From a checkpoint of a small transformer trained on Wikipedia.
Architecture: learned positions, tied embeddings, capped logits.
Training: 117M tokens, 3556 steps.
Each number is 128 + 24 x the weight over its row's rms, rounded and kept within 0 to 255. Layers, rows and columns count from 0. Numbers have three digits each. The size before them is the row's rms in percent of the matrix's.

# layer 6 MLP up, 384x96, rms 0.232, rows 215-287, columns 0-95
104:098133092138146153086168119144113142163124120123103128109100173140159112174116085106160161113111101116099141145129128153137097139095108130148128143138096097073095098091129121102097123170152096154147110182140125149160143137105103141149100120101109149128108129159129140130093108138106143144
093:131168092132128100175144155079144119115152132148122134162139130105165144085128167079134123140163100116133132120152117115129079136134093167126134064135174152124125131145087084115122141130110078121166130147119109102096139139121109114150154172136126136091120134111137094144102133115116133139
099:095136152122116158159127166093143064107129133139125175107130124151170126109100153127120120142103134141105148134129128145112071143134133123113146141106109130116117098124101160131147149091111173079116124111172142130108082131127111178111154172170118124123110123120146080118082134166117116133
103:105129127114149117170113150102132134120126106090171101081120148129080119144123116086178097099160170141110133151143126132102110109120117099083126146133102150076128106135107126142129136119178120134103118113116153116151143172134106127133157157102092101120098137108154144108113144120173129184
117:140150147145149124141118117128111135180089134139124150121139122141121129167147161103093131095108189153128154091125110082127113095168134153127122106121124132121122146143071164149143098149110101123104134128113144104093132179132135146187115148078102131090114176139126143139119152097141136097
109:113150133150158094105126113106114121102164107136062142154145134120119136107113175134103102104129116158117140166114079115088145163116097130140097132149107145144122116118107109103157122140086127134117140070108128130119115106135139069126132126096132136127117114081072171148166145155100121129
094:107128103097128108129124159119125150104142129123138148137111154152182160121141139113161128102123147123184109146123130118146095095140118129129129104133085139139118124114147143134092111161076075118140124132084122092176132089145143172133167160141149113101091120126184118137105097167165135135
106:120111192125119146136114114152131153117100128150133131139125119121163124096152124159119159121092144089110096151192094111090122112128175131072135112091096112152126118110109127140122129140174121111124123114145103122147128133128101164158144117153087113158147080094115164164136143119096159115
098:098112134171134189094125151072113120124114138117117193125112119128111119145079094127188102103110130142116144147127116094121146136097132098130105120156169128098179138085123129169107121079123141145117159124126150099109133135151145111169151148141128117142133123126129128134120167143093108127
090:103119128111132135115121093128155145148121123099081114152154170158115146116144140119134069147124131119145116113177132129126058100126143095139106149126082087137154112103121158105134128187168144146114169114120117123141107169115126105137130110110133105156086124143099164141171125152127118095
101:145164101130097117126117137130112108182117154159125112091122112117157148110096124147133125091130187157124171111108113131116080156155190118144120156168114111100126139132138142145124131121168156079149114106151136146159119103095124107127146139079115099147121104104129087128098152115158128148
099:132124134130174100082129175124131102123142136115113128168160123111122183131109095202135123130087135144088153129099108144120102127131118144141105175103126135147110128095121121128137062119134113119130177102138110134095142099098119119093160106164135170121094128118124137113094122138156141139
132:161131131155102137121147117137136118125164129160165162109170137167132145163110139163124102173150114124106156120131124109126095101147105092133132074111105155134110108119125072153096152147122092096117145114095136125104100145099126108164178152127092128092149135097161151089137123144138114102
091:126121101158081150135137122109116104119152149109151122124174109166095138153143107142165176182109137176118157138129068114094123104124113134141138114121143112105137128151123173100109146155137099142121162151112125114182144133163137133160106141108143149141134098144135147128122149154075082121
106:112125123130085123099152150106129138138169110126114135125137146164118147116095162102121127148112161141146118167103125116077101132104144135177164098102152095105112149137150146111143125109117162119175135124127168113131121115143107157127144127144187147096107141156161106131114183104110144193
101:144117157131097135103129072135139163107122147144135126148142097157123133127119160088129120115111111123132147081131117102124148107097188108102163144090135118081158109156136118135155134165171138136151139172157167127149087139122149106115128104150141099171122088076140126119095130137121099106
103:101085118139137122114154097132093090082136157133160142145144113133155145092084145167143145130135065134140189111139132151129098083118119134111117089139107090181093123115090127142098149141154114117086142156142137155133126158108107152151152112137123149103118145129116114122157111163126125128
110:165097143160097110132150071166170178149172141121130157113137115053138133147134079116133104159130138100115131163125122138125115147143127119111096099118100114143108134113154119135113116129121161130099125134088131139159081129142120104122154111136109149090138126125151109108120125086179154108
106:137123143114148104133123064141156107135110124105159085127102093128145098137119113158152099160159156162072109114133129107164125123134123112093109099143109129089088117147157130099146119157096158152126119129120115151119153134149163158160122144117148158183112113113112178113166114094132123149
092:161111130091090123119139154117183126127156104131110168066109143150132131132170164129121130130102135068125137111143124140141115145102115131165119120098147112134147115119116099153160103183076144143090159120134135138150119140146140169163116134102119108134162139136087132149143083161133104113
104:127080136095116144159133139121104133118122135119095115139143086149108113097098125148165087146124140159130106164123111089163114157114158113128131132141122131148139090095126116077138111124091125116104136147138114069088154139122146121127163133165200112107141119150135124109088170152106123161
098:088108098152170132140096175088145084108112114127152161138136150198115108151109129140120136085111119105147150148139122132145133152142106128144125116147128133102142166170125108092133113089116125137105111104172140136133117172204138086128101132100123123139133101134116143125103095119113104119
103:093160097136160098116122142105086142156134091132134150129146103159147175107126106093125130083109078107100144095139090151110109145145094146184162127054103146139101091131166137139129125112116128141120134153165107107111117138088135098129116126166128127136123141125150151137147135144104128130
088:119128127126148142096148143116108081134155167111120113120116120160103145137107151078173140157115145138150158127129141161067136151129091115146142137133113094142082153165152133083140149144109108103128140100130124116175166138138114133119149096128141091098182112109124123131114159070108141149
108:125150150129115111125130127157126123147131115118149125165141130150139139130140164091158065092141143182100113118125132128161150123111150148110154134102117149092073100134138109131153201119125117121141144156136109098072138121103126060109099139118139124151124127109140156096136097150120094161
107:105125175142115160072148108102137137141084141084130151107111127172089156108106117129167119114123140110112149131131115182145135115076179104147119116114117109121160111133130139152158145173166115113130150108094115150101151114101158117137128147102146109120140166155127110136088159102112106109
088:121093109091145135145143155117144139100152130093124152154122142120154075118104132118147103122112154118130158122114153169113118125117137138111130111176123114114162136107153133139112125089089092112105133159140079144147078130105140147109176154122125146179189088099157125159109133134118153165
100:145122152088139110097077158081157151130131161129126125098151148127135132124079134166152125084192127107117146151098113112102125135125160132115161153122119149105173123103141065131106114130182114128121128154099175127122133139136115133123156106161105126118084104127127127095148142145103129146
089:147079146111132136132122137108080081132170119114090143137128129137125135136108083098166116130117134100135144116081129133123117144101110138127135075157093111073159133073140152140116155157109126162141152132148141121102144109137115119108129101109134106144160148149150168169118157122182158103
111:126122104167149119114128138166122107107114121116069158115126118130113125146084115185115130165146102155161144141165145126132129129154144126107129151119098103125092143129073173120158157140093154102130175122094193122145129117166139136131110138141129133133154113120188132106092114118110106146
090:147125117125096128136120134094110112149128142146177117083101128125169138144122135109100145158133124106117111113130104145144096107137080157135129073163128107176109099107157162148117150154150183142090128105121179108127113124128186134114168073132144116147121140135103135125112103116128171133
103:156132091096139102109135104128142167143128132147162123118135160169111131121178087095160149126147138146096150129152141154151107119090103127148140060093117125113114101139127117146113125100136144134115112167135154122156078158151089171132112083138164117167116140122139130086168111118130110127
095:125088133102094097151133108143133122137118135141124105114172139124107175135162143192127103136102114126110139161122104127118128123148154155154124121099132072124145110135103142112136120167067139104127144099112142135152154109079126096135143121135155103165150120142120080155123136101132134204
096:116104134151111102170118156129120123117139089136111158115122155113123120098138075169163126130140128096124140114107124187133104159172155157114130117121135117145127139135134108122121081182113114139151132148108110133097118121137109148098123113198107192103129134114088083111165126137157133139
098:153152105092152138148132121125078104109135156149102155155160127100149118102134136134143104101141109095108154135130127109140100127126116114078113099141144149140163154108146156150104094128114133147140139187076116143122134125151150128179165135137180103171138127133119071122102136169133126096
105:141126150136113144096103154117124113176157146128086081111114112142133115094162131142169143098163114156168145114120122106139122168162092121109129129122097106140089145147104128156119136142114148168108111144145126097115139108146135112179072158097135097157150104109167103139169126105113104105
101:130111133108137118129099143155104135127145118120185088111154132087104184154143154125151164115141119137117086160098139151107083177131132106185156149129122135110098118125116120116107094086121125165109145139091126127132125128109075129110150124113123135123091086140161137148142161154141132173
109:094154120130140103128153148124122111106124100156142167116151106137133150094152171175156082162110112103144157101180097076112116109132114140141127137065108092130101118111120164134106126122150107125118119151095097113122141164143134099162139119096101106122147146102079102116132136127114163118
096:125092120123115131119169127092145135131120140136142167131110152151142115146096112139116149124096166133143123140105077118133107111145151203104107144094136141122130145135073119113117096136097138076107103133136074159142134150137099158111116116121145133122151122104160125092196109093106126157
101:135094127124141138131052146141104099123157146112138109157170150147096148162098118137109093096127114153134137173116126105156096186146127092141125111112151144141126117164117118110144107137161123146090133076146117112086099108117106115143151106142105120150130094091113113156138134142098172131
113:088134143126106108159100143096151115114147088107133140133128147129155141102107131157133121134121140131134136144131078134141139100149161108156092133173178132125124133078116152185126085173131160155152163109082144142100151109159079091122105124142136134161124144108101120115159142094099129119
100:127159157110162192155104079099137152138127146108081154113130152091125131120093112118141125082114124170153087103136136152100133134136152091090138119132130125138102088086160156092128099139109103139128137093105131090138114142113132167158150111146151141115116127102121120123067121123134127134
101:103129072126158095113073137109162115087106099116068109137123130134145090126118120178142115113183130142114124133140137113150134116172120116114142123134156111120094145183104120132095158158128166071150125106117127120105107128144151125140122154167130095169160118127108125106113128116158119138
092:104133127142087115121129091123145098131119149160116105138169156166128139120125083123168110073087099132126134139101131175122113090144120123150076125105148108109127109080129160123103142179115123127150121128101146142145160156174124148145150147121146118145156114138150129096112161184110124160
112:129098136062109143150133148138116169130174119121158068134112104098158117098166143105137107065122100142117141102098141153120111143119130119114153134137117139105105116121133082131130105136190134155147153123100125100143127121148108156150116154137172134091107135119131166127138073138102133116
093:101094154132089092125108119110131138133127144093122153088129125151120145127165119120141157132148126106122083138105138112113146118156137127111139125177120089141074140141103153086128197162116135096140078136113132108188117084108107129111093117101118132109128095135129136177113115166133143119
093:121112102108096114124098111152123109152102140145157152124168130147113140109163146133102158152143108141090123114112124132192113121131103113165158080134127099110095160165142102160096111087128116154084141127102145083133141108095152176144142081111102116152108143146118151112153109161134122115
101:099108128132144101186144169161131120112140140159096112130142149174099135150113159124122135108074180122146149138157106091112132127139174135151112116108137124136080132159153099113131149111135145130127143075156089127101135100140146125180139140135092106140163126094145097128128147114098133094
107:133095097097140122123138122114143142146067133133122164091157107137106115159146111100153117152104153131128151083130104079173145090198122189126153153119132144135094075102105115107106101090103132170133121132124082127114144125139123124133167150118132137133113112134111135151143129113114128117
096:130146107129098113132113134106137146130108148075140130097110115139109137127110157150110081149148120110101105125133104160146118189156187115115137132152129121118133120065127131134121174099153131088104139111131162139113143134129153110115113135126122137146124146164165124110064079096166111080
105:112093120126124113165126141094101114144107120122166100117121177140162166119124144150142142107117157124113140097147155131161179122142155106103141108134103137105125073090087111155153092140134128156135105109122134091137143120105168158112120100116096118135115124107087181160097104080144138149
086:115142143129107130115131171086152079136104139091146120136099166147134117161128146130174122120140140159169153149124131115115101125136119134162182104119102134121158139137102157154115091161082142150113106087176105111117129112147144129060127083156115092107143153092154140130125128113132130131
098:138127158123158136138138136121086161124098095149123085114095151136126128152130145089167161131106132047132152116092120123137130114130148123088110095107098139115132148138186055120144148119162150146117129130103069098120101125133133136116136156136128119114137118088168104132146118128128142106
089:156120128136146154143130121126122149126120146139126110135088127109124112132145091116167137180119118114132127139127086137094110143150108125115148114164085117104089147160157080091147146168161112140179117131129074063150099104112113133142131148162140160118144106136151098153112187143141115133
096:182136125154146147126134133135132163145146113116118095152145110134139099145134125104138089118118118144097092102110082125189118154098139184126162110129141112108125110136153092151114114125067120147138093137146121107092092076105139088153094119126091161148084115136142144145141141134124149123
101:150121111125101117135140116180121117114115124109104094141120146131157167115114102108154158088195134105138157176121109141137138083119141173137171091142126143087157105133092151114147121106130135128108134142140132085137154097140158130172114119136115105161140110092108132165102132140132119069
104:144159129122146079112180109137130132148156183135152162112148111117091135097126143128142126104084141098080138147119125145122142186134143144139138144096115140127111153100127131126128115098086131171106141165100129115141112091116084174148128125111151074138119110146135119087146140161099097129
109:120147141096145170119126192105128112150102126118125153151102125120123123128136130115135138101098116117141128107197141145115135123125157146079113139151141118144121109140108136151163164105108133133132126147172057153162136134128117096126141140103148101114141081128096143131183089144097181126
105:136106067123142118116114135135116150133128100101091146131120110152091132127101144131087111108091124131124148111128086139132137129180107140107164118112136139163101109146128123166158089125113100150119103177115175139098152123178145148152112118121155160111124113171120189131142107078118120106
095:127161077116135084132091135123129116146137159085113141176171159158105110171128122121133136136116117170129136104106104127101123178092160118080110137106132145171089161144116148144143127139148101135114085102119115129132120151155165126109134119107127115091094121105109128117092121082162143123
102:154091103143115104152054097113125130117167148106113140146137132124142187146083163128140152122115087127151151117148132120112102101135105164146134109136141138160116090095145138129135164139081159133153118143107126127136092156111153152090162056146137135131114114133134108130139130162118106149
104:169130120112141101094151126119143147131127142152092109103126169139159151120110155106178067111118149112169139160141100135115086127107101135101123134120135067116174131121141133103166093143121110106092106118136133128168114133109128141098088148110140139153138118180147126120089138144127123078
101:107085127089153106110097136191088142131118118121142134125127128111103080136155135175141092103130136119121173142141142116134107168091181148153121130149165143106119132130150114075175092109131107158098153136116132117111146116114158128142114071160145095099114116135136114116110119114158136126
099:124133086147099194180141165153158104088131139173156100134114132119128135104099135135137139158109126114091132148120085167124111135112153168169123121099134075103112122112130136166159118128140156120091143132143153130117130134125173158155142137146121106125138117114137165131104142089101168153
098:162085090134112148129099119100130152107148142135122126155137128211158152115070134135089128107130141089139094168097129139139131112158125129113183148161120123149142086156107129088130147161121130099084152154122168089130110141145129139120106119139117146099143137125130157124115139129118085127
086:116138142138164131134093105153158120113091152167119117163158175136142111146131131112134129135154150137129095143123098132142137067130121131138124086139163046091111131162123082121100156159119098109134138110118150110140111082134094120104120147161126145095138111164116117101109141145111108167
104:171121162114099124169116102091127137144168164130123126113108113096142102147160142139145120073119110135144129168174081159128127158163146151174103135111139128134097119125121125081128114129148113156077147127117092155148075128107093124135136134118087124128135108118095111128144167138096148147
098:065176122104137163120111128132165118125138127129118138142098144137129121083127130121114136119099141104069150108103061138170159163143162144139112094124172139129090114149116147123163132125169144145135151115151140136115131118142088111121160135164129140122103117106150158182129166111140105118
102:132146141102110124151128092111118122166129155073138151142109099092129147114133114105161125081108110158121154140148120102154132121142147163125132108091121063123103132089144144170154166102124125115086093180090139118119104144148105129117145102130086125128178117098130161131104153115131105135
104:145113113152124135127113094066131138127153120140127177141104101130144089086096171105088145118102107116124150109128121151105110172163154168130155075102153164123127090133114118151108146140147148138151082113147115107115117114113134108146138105151105112121159135132123127128105137124096181073
101:137123136130161131091113119148124110132162133117099126164078108164181098126127155106115111156111145103177131105119138153150102120135146082093104131109123121120156142094105135141113167111120139110152142089165084120154131122174156168159114136145138134150123145152132154109101087093090146098
097:148157114121167124176106098120102131137129118139108140157129141103173156164094156136148152133097134106105148133142088157146155140144102135161136111112121097120135117170139120127146153111156086131134113125132083166137140150113138101150139129128142065112133132151128084172178104064123135125
094:112119140162059172104115156120154130123130173124129137168138174162129148122143117137134115141141116118090122102109145146084106080127118135156099123108128099140086112156094154140116146136130127126131074110080135147112114141163138176156139140091124109139119134123146116120132150146101144190
# layer 6 MLP down (transposed), 384x96, rms 0.211, rows 215-286, columns 0-95
106:096139118072172072128138098153092153110134108153120130135133140156094119129136126089141155125145110113122111134108131111131100104170148094098135112100130165118118121148088118144125118176138106136096065119177153157128131085139104135106130161092139148128093148119138138106103116142130173114
093:121105136143165105118143144163171087135107085085124114118130166172084114128169109128123126136109096096081145131112104095120180141143163103148112178080139093136113122109151150117131145131138142120164113132166136140158109111100109103112109134094104094116104109105120146123123141138152101136
102:118144108080143111127107172169120169108116120132117122094159136130113126187159135137118123100174143170142130110120118110175134133126134110126129130149136115148126176111123121123137106152102148116126135095098078096119169120112107090097124108153134189175120147129156147120133163157121134086
108:103109093108158166100105119154137123126117136150101134167153101070124142132138167117129116156087152165148083107154153106104131161113136116115153151115154124121140170144134100075118165136083126145089130176090143105127125134075132142113149140147112126106129125142152123158146090140141151124
111:097128188114134100147152120095153076133143139128158116093103066108093127137150112119146130094127123163129108129124158114100111132099162189113144119103097113143128103127084115137154150123171146151139116113135138149136104110128162100100111185128146113133135156138157125174134108143111155118
109:185133135160115126090152131126140099094116126135099114071106135090138107149116114131116088136107104121135102182164129151167117165147106108125140124147126153153121118152151121146103105127157125080153110113152129111141102081131131113141141155113175067181162126135127123111147120122133140097
094:153087167143134117153144168107147129115090163089146148124144168070145137148102136143113110112119108150110095113106084101121104143151118136171111116140117097148148120150099154149150173116147150116117127108177120181131107109108125115113109136109143133082130133148134135093146163116146104175
110:141108124110131128156094106083117123126114100113131112154151149124174124082095187103145099187125102145124160098137180133125106145072126124142123142129110160163135140131125160132098183119139144170115128122117124134163129071148124113115126133146150166112123152148098105091132133110117133135
094:142100109142158169115113135145112137117113105118099134162156144127144144152155114163125172149136106132123100100128122089129158094119100089133119146152172125185132115137118145110124096136114144151110094097169139145118169156119146117127151098179143138168103080099069115138105123109143145107
091:117117116121130119107148096112128183137125058119126112106118101097125144120137090110131152132117127128120118155122101132086126118111179125115096124147120141142137143170121120139132140112145086075131116131138138114120115112189178168157178120133122156141175127128143105092156085162137090114
099:109123152111132080096132144113105126174152098152148106141112165116084134114113112110110135100125130124123143132122156132173127129121121123109144136135116163109125110082149175129119108103150107175139122105111134094111124132075098194150107112183138125195116161110138133109155122113115096142
106:132131146122131112168123153159139120111117078116134131144084163115156090151120146114068127161118088093152136129110135109114122126125111114068124130151164115111089102071143133124163163122176120114199128111109136128092114134139124125118092103133114131138094160126129171114117151130120127116
108:106156141133119188104167152094144092137173152139104153111182109147119141135118110158106090137137125152135164141110149087125127087127117107135119116123125134132124125079109080142095139122152049149139104158132102137122119143091090133158166096138116143096145143134124133131121120138106126107
087:101147114114179074149118167129142133143120101105095131105138159115150100138107140137140103114166111078148134145133166107133107144159120121128105124126087114138142137155107135139156143093137159107094127080147124120057136138135113122131148129116097082159155169083118112104126116097141156151
112:117148071102129102171136138104101158134152124100113155131115169139115135149112115130114118104144169175164083172112158158124147155168149133123116092154154161121128140142117131108096133113098118114067093106130127107105144128153106152123144104134088087139113136115119110083147090147118118136
101:097107132124144137116148124187163093144153133119090106149094167121139125123139088157130154165156145122168120107127162126171151114121086150131129127125133121156112145090085096103078147154104176130182105114111128163121132121116151136123093145112128160140148170149122115130135129106164114142
100:111149142153120114166100119107100089108125117125150087107101114122123078118164160102176116153115124173088123098151149135142153085100142153092121142150126120173125112144160105073113111118140093125114084120091167133148152105123129135106122160111132128114166102124145107132143130102087132137
121:168144099150138104131107083119119148150149149131142121127141115169172062084111165141133108151144145143155151101123127124141111143126133159145106102134111121112167111106134121126111113138192156113090150100118092156143150169148133166140084115111115171132080114154124148136141136130103104113
108:151116187132141142163104113131126142140131120138118119092122147144141106095104132104155121084168140154098171132167128132151104111154146122161088154126133112165117127101152114119147121099143100119145100128148118119129107115144138128130162030119126161150120120127091134121128184149099144159
089:100120118143142111110105143140091108114132145121170123151142112157105124125114126110102136152128164176154177118133129142086119142127107081115106099172123126132122161099146106077129107140118133153156147123134148109108107120098094158116143048135163161149118099106151134130100143128088160093
102:105165165115181119122101127135131083154099171180135119160121121111115136137110157169104129118134144173117089151122129157068099120133128115124143147160128082146135150087124102157124165130134137118121111144135159137134152151125129139142186176128155135095140119100104149108123138133168130147
100:186096136133127154134115136130133128147126167111164088113107103131141150138105105104165117157087108118120140143093147173142166109134108165084122122156115135147070143113152125106104100158112136117092148172102137131151157086112101122159129149163152111144101134131137096107118109155093144109
105:135117137104113155137122138110206143109118117165096133154134157174091112107152129109099127106094082105152156146158122128137113153164129101118121091118083123130132128134102147121117062144128159104099157172129138082143135133129161145142119109136093142104166156110157123144148120145128138145
089:120093149142133157095126136138105138123145132148145122111098083081128158104144145152118165115123170131101063107101122153193132143132122147135108132140140168164154102132107150118133140135139079123116121098172118155089143158119139162085120192140132124133112150124096147140116124148157133132
119:144086172120095143106103163186091130121146145148130105103140131103155125136121108143127180132109134095139080138121111108120131145140075126155066095179133147127126155126123101130131151112160162163131130102121133130129127128119081131086089113136126150139118111142136141131127133082108177120
096:140140083095124077170114093092148101118160139125146099082185118142111137117114153105106129153113125128125130129129123126128150111132101143168112157129134135105175126109149088102149139148139096100126085104109140151128097092166141130099143128134139097157121154090123125108165153129162144076
086:110180142163113185045149082143136137114119123153138127104113142111081142143149112139106136159122178118105156120149115088172172115110133147134137136135160134139137095132162114095119155125169112127144097164120133118126145126093122097121120137142135134104115127152125153129135108113126073114
108:161161114134127140119113128093135073138160156099085115106125146126105131149089161149103107097119100139075103137165159129079140113147098144139094125165175134077121153124110169121126171114125150118094137158123153180148134154137120113132141145121112135136092178140121135126124148135139123125
085:097095166165108129122140127111130082131125126139124128138098150194092120121154124116106131134128155129101101120150119150131142153116166175169090143121119138183146136168188143142149108117137133140101109166141142138149116106141137138066125133128138110146101134177129134156114113088102164124
108:099159119129150123117153123128163157106189109119117177135129152121097106089156093143133120118129143064115123143131140113128158166109109138127126113153154109102130099157149080132141097133076122139072133119138120122103121149089128088163156118128134174143113139135132118164139115148116144177
089:143161130129116152114108142145136187163120126129125153117132159150136098173152129098139120122147147139084161125088132131152127119139110120116075103127157170104135106151178125121115050110122150116080130118117122168162135128117113114122119147105143105119106092158149134107119146098071116108
110:101128156108147134140146117149102172073143171093100115119146136092127122144099147113165109132102143134126158156191154136114089081145105179126123102143141114143101132144111162159126127155127175137151135137150131126107094121094164102111098149082137157132126155110143119151133132111096112133
090:118159157119114140151122138097126159149129165170141135155142133170133165141108147121142142149140119120169130104101122118154155146121159136128111157162109081160136159117117172125100113141117151135132133090080068134141120111150090117125175092137114180179156169102123115113147124120122144120
089:123133175116133110106102090116131124113116137154145130109157134117117126118149156087066146088127112093171150073130143155083157132141145107133116130139094092165137159135189140098154146168141101132147123147125110131133134134114064133113189149148133134139147138143156115147125135147122120127
100:145114115124162112104179086178148096142122093106158110142133117140096129135103094160123143135150150129147098125085137152110101127169123132129155134150123132137133100124109145116111149122134139160141065117158132170124181151134106122119114148124130097123169106094150170145150087094109166157
101:143128086104142081167111138148142119122080172142126111123103132192147150148131141141174141118103099156152134127123149150136100095107117144108142153115114127168101132122100133146122134155142124113182147151124145071142122178154108160121073172129111127140131116158104123147119110132113097111
102:124091153156146119137146118111131111143095119145152176097143149137104131112136126094149119129141145123101083103105144104126142127141110115146155172136145155151149118179181156091107143110113116163097143156066145142114116181095161128151115074136099111132134114105098157136127123160123118155
107:118157088120104116137153057130129172110181142149100141124108142155136141107124101131166094167155144117090158135146125107102152182098129139130098115162098159121148168128109121110146109151125121091122097095157133104115105131155131126111078144125109166108125100125116133140119091118136121154
090:068155111154126131110163140125156128129137150129110179116149168137127153124093131155150125125114121096158112065135109108131130131092073083122116126128140153106117116102157149142128146107137157182142123118131137130115150170105124101124148107141128102132075105124075145120136104083116130166
104:091124134152101122103129111137147085094111156131116160129109143106145117108166132120169135125114119124115115153130145168113142150205125110150115116137173136158144064130108117145146129142174140168091121073143126146119146130148122139131132130180126124125113152157150075101126139094148112102
125:094094131138104143155142141174136135126156111111114108136136118134112107120108130165144109110169129142148115105129115133120106108161111127142130098119154100092096124155140145175112090133109138139146111095134143127068135181184128128141129097133163166172153146083127122133162129069160113104
099:094120150175132127134129099168171094103110116149133152100134115139068106126157082147125127146126113105131143109088091157116153146098141128124150152111178138135154137136133099172139137112147076141150092155101108155121157129145129137120138110127100157194128116134103130148135147147155163136
102:132185166116097161084154083113112114164143162155151149107151090143132121124107124138128169106128147107140139153144161120141153096119157117127128078115153143117176130065135167108134130129113175120106171140118148128144111131098107157101117119146150117142095103141103145114134105129122103101
089:114124105122157128151101167190105172074154135132123132098098123116110139163148133153129181102167077139105152130127143132116101084142114124077144155132104119125119141113128104110142143110078175072135162138107150105152127131132153138137119108130103124116124123142156097114132123121144145090
112:120103151111078106134122143118094135151164113163155075099148132114151142124121136156133178141142137101090132147147128152143131143105096124118111139097131128104137112111091100128152099143134123087078153098134078153152134112153119123124170072153135142120061163106129154133119123150115115125
085:142117081118152095167168092124114143121120116113151149139105100116094156103070136124103118061109116141092142124117133132104076125114107101087096069144123099126152160109139131149127151119157143122169187117106130153130131139122139152107100097153117122147130164134138118105129152137138129128
089:110164140145193142112176118117123201124144131110128156125141134133143135165137088137154102101119114118119117124084120086122102153139143113098126143174161128110120130119137137121152114096122151104150148079135113158124130099116124102135101164110185162103128117138110143081099155120112102140
112:142106135127082111130176112107122141145094156093103110166164140095154172133139088132129133120106149126133113131095151118176122147143125114169147115130116118139149134105149106123145116124120123118139140128138148110082161133168096133114183134093118085116150122135141086149078161063118133148
105:141110118134147139159146098149124135129154104154132103146115106128165116131129137123078144130104104112108110150183188193109120130115136101113101085154095138126117164181140101148176141163140138112121143128120145125131168112151149112128109089136162172125095132126164101095126107108119149135
097:114128079129121147105125108128170123101144162142123116108121106135120148142102083131163116113139077148154146120150131144104137094129103143107150111142118126144078094155086110126168113150127164150140111118180116135121120178172103155118131104131148140108078127138085099184145153110104139119
102:101146138100153158176111105091153145142128140119105136153099117145144116130157172169115103097106099156155120126103133188099137123120126109124082089133153175102113113124133127120154129099064134163097124140154102112098131169142094097135117134125125128097143122147121149139123098112170104139
098:163144067163142101091110124127102089150094129180134115123120099125106110126116132099065155130112159105130128108110136120097134098115103133150142127120123108121121115107173130144152098137176151106090093106116114123121150126128100102093153173104145186114098149138140127129115111100121130158
112:101113134130136156155150109123105165154105168145073120121104124135135098131136105131150072172131124095133125132129144135087146164136117130169132150160138118168144139131102163105125162111095135120090142111109108160113119151128120099090083182121149112162133121139150102114125103120177137174
091:110121131147133126103174166119133149108148092093164156113121127213163106133151126137153071127127127108178155149123114120147101128126153122121109120127147140139107118165092172155138137101151130106117149109111129147122101123102145131119067150117151115135115111111099157092098138133092146100
086:104148148124120074144138096125129147118107149129116109106148124156130155131142122111143126115103125150139111114148170149096113154146109159141136122170105137140164161137162140128101109114117090123098146098141118125128132139132120117084196121115169059144153153128128071137109139201124139112
104:113077107138117148130123167153167117149095153137134110100109140125137111114146087096164106157090142149130172093163148091136185113132111148104127123140120088111128140132155119156109145110132142167107145140116153088112107131104136091103122121095107142125120134144132129100108084113120053137
106:164129143121090162120092132139127164085141114088124120192100095117147161113091148116118153136114142119106129160115115102139183123084086151128129112141148141144113125123112134156111111113147155164150135134104129104120159163204119139141145095121081158113144123135102146128112123107138159131
110:124116104152118145157118115126133133087126144140133172119142123116135130123150112142135157133166163164140123125115172079143121071110111116135068097116152141133114121082090109176154131096133137137125112127163128148091132145079139117089063087138129144135112138145146136152144166149164129117
115:123145094108151094116118119149171112117169142105063140137126144150151151149147144166082124144142151165140114086159094146176143143127139164137106104121116162145136120123118153092110108152124166136092184083119104119099156126121131126099126165145133147142168130139139114138156128150130126093
103:164129149132106146128136105173157122126086106191094157130119174102128131148142128079081136148138131097097087111118134101115107131150129126117111131120124158184156097123132140162162094130168153126137138123158160144112152120088102124081124108126112166124138106101155103123100119138110151116
091:158117145127153101100113138125135131147086127125104096139104170084143129130130148159090071157095171156087159125162129122090140092145109124107126139183125137139122162114091097138127117134160146148166109115116138094118104112120134142135113148114149079126144159155149137149121120129128193127
116:138117111144138113135111155077114107133166182139142121123132159093126117140141154112123161143119134141121106106081139070123148095143135135153102140154150068136121114131127116117153117148106155133123074135182130113150150102139143153074142133104076092084158113117112107141117140115144138159
100:150149128133114130113146125092159149143146085183185106143140132153127125103118160136136126164152113146158161135082099128126148155133134158109151107084130154146135131123118143187152126134132145092150149103119133134144148086153118129115136169183068167130125138127152134160143129133135087107
086:136167142133145127105095154106122198103099130127129154080139138132119121144090139111128102137165104152093128124065127121131168146116145155108185150092145155119091125148109104133173117133159152124149155136151121110089144132096109102131119148144123162093137139162083132129125132145116099138
100:104125145135121130123113120112075124112132126142136097160148132130113145107180164118115130127072129097167143117100184124133102158108161146112093135116074110148124189138106086139122133141124120155129080101121132139124085136125163113096159137139108119084096154132153117146081126120124147113
083:103155151147102149159163142124140155124117133104117090110146102110117077171096159124088120102132102121115128145115101077160103112102142108134100159134044114120116173145109082121151133132120138139144152148125114111084129137134097107150115153130138095114115117103123140129118131129154180104
096:131149115118141098152099136180102103114146147122078139095084153129097121095166164166113140164155120141111066141151101069145141134113131154121137142107145136153138137076122141086148126097131103129138136092132132161145133149125168121152138130127140155127120152102086099124156146140148151108
096:093137117068102123117133087092114146134110133109120165157106178084112122107139151108119112120144167173112115133112166131116158127098124110120128140161146125110114105183145109110122131140136120135147097126079126082137101104127103127108078101122112133121105155112129114084189145137114151139
093:151157130127159147123076056137156138143094129133131122096084164135119127146143108144134169103167148115148094123139115190128100147096141151139121127123109133113137089148115164062127144137118163136137128089094086143146158141144132130116080124140111117149100133124124099126146129138113132158
103:137141160156091112120119144118123142154145055099133064107140121092140135133129152126129184112118123145107147103164126103121103115090130109143145175136131159125114078112132155102130124139107114129130103145164114172134134161107168095135143121117119154123138143150129165076114109131140140180
106:163124158118131130121098165118159131090114122128136134121115138106069116165135134129169102154135103134126125129100148109142132082158152131125163122145126140139124094172089129058155122158101123127104098158146117138122085088092090121152173131117120110088114138122106131128141119147178149102
101:135131125115114134084099125122122103142111116159108142102141121125166141162146118124124169111163126109134110090082121146124110147154137129151126154150129162071146118156119130126117083149143145127150102102172133184141122126128135128123100183158116061109174151139095133079159135121136112103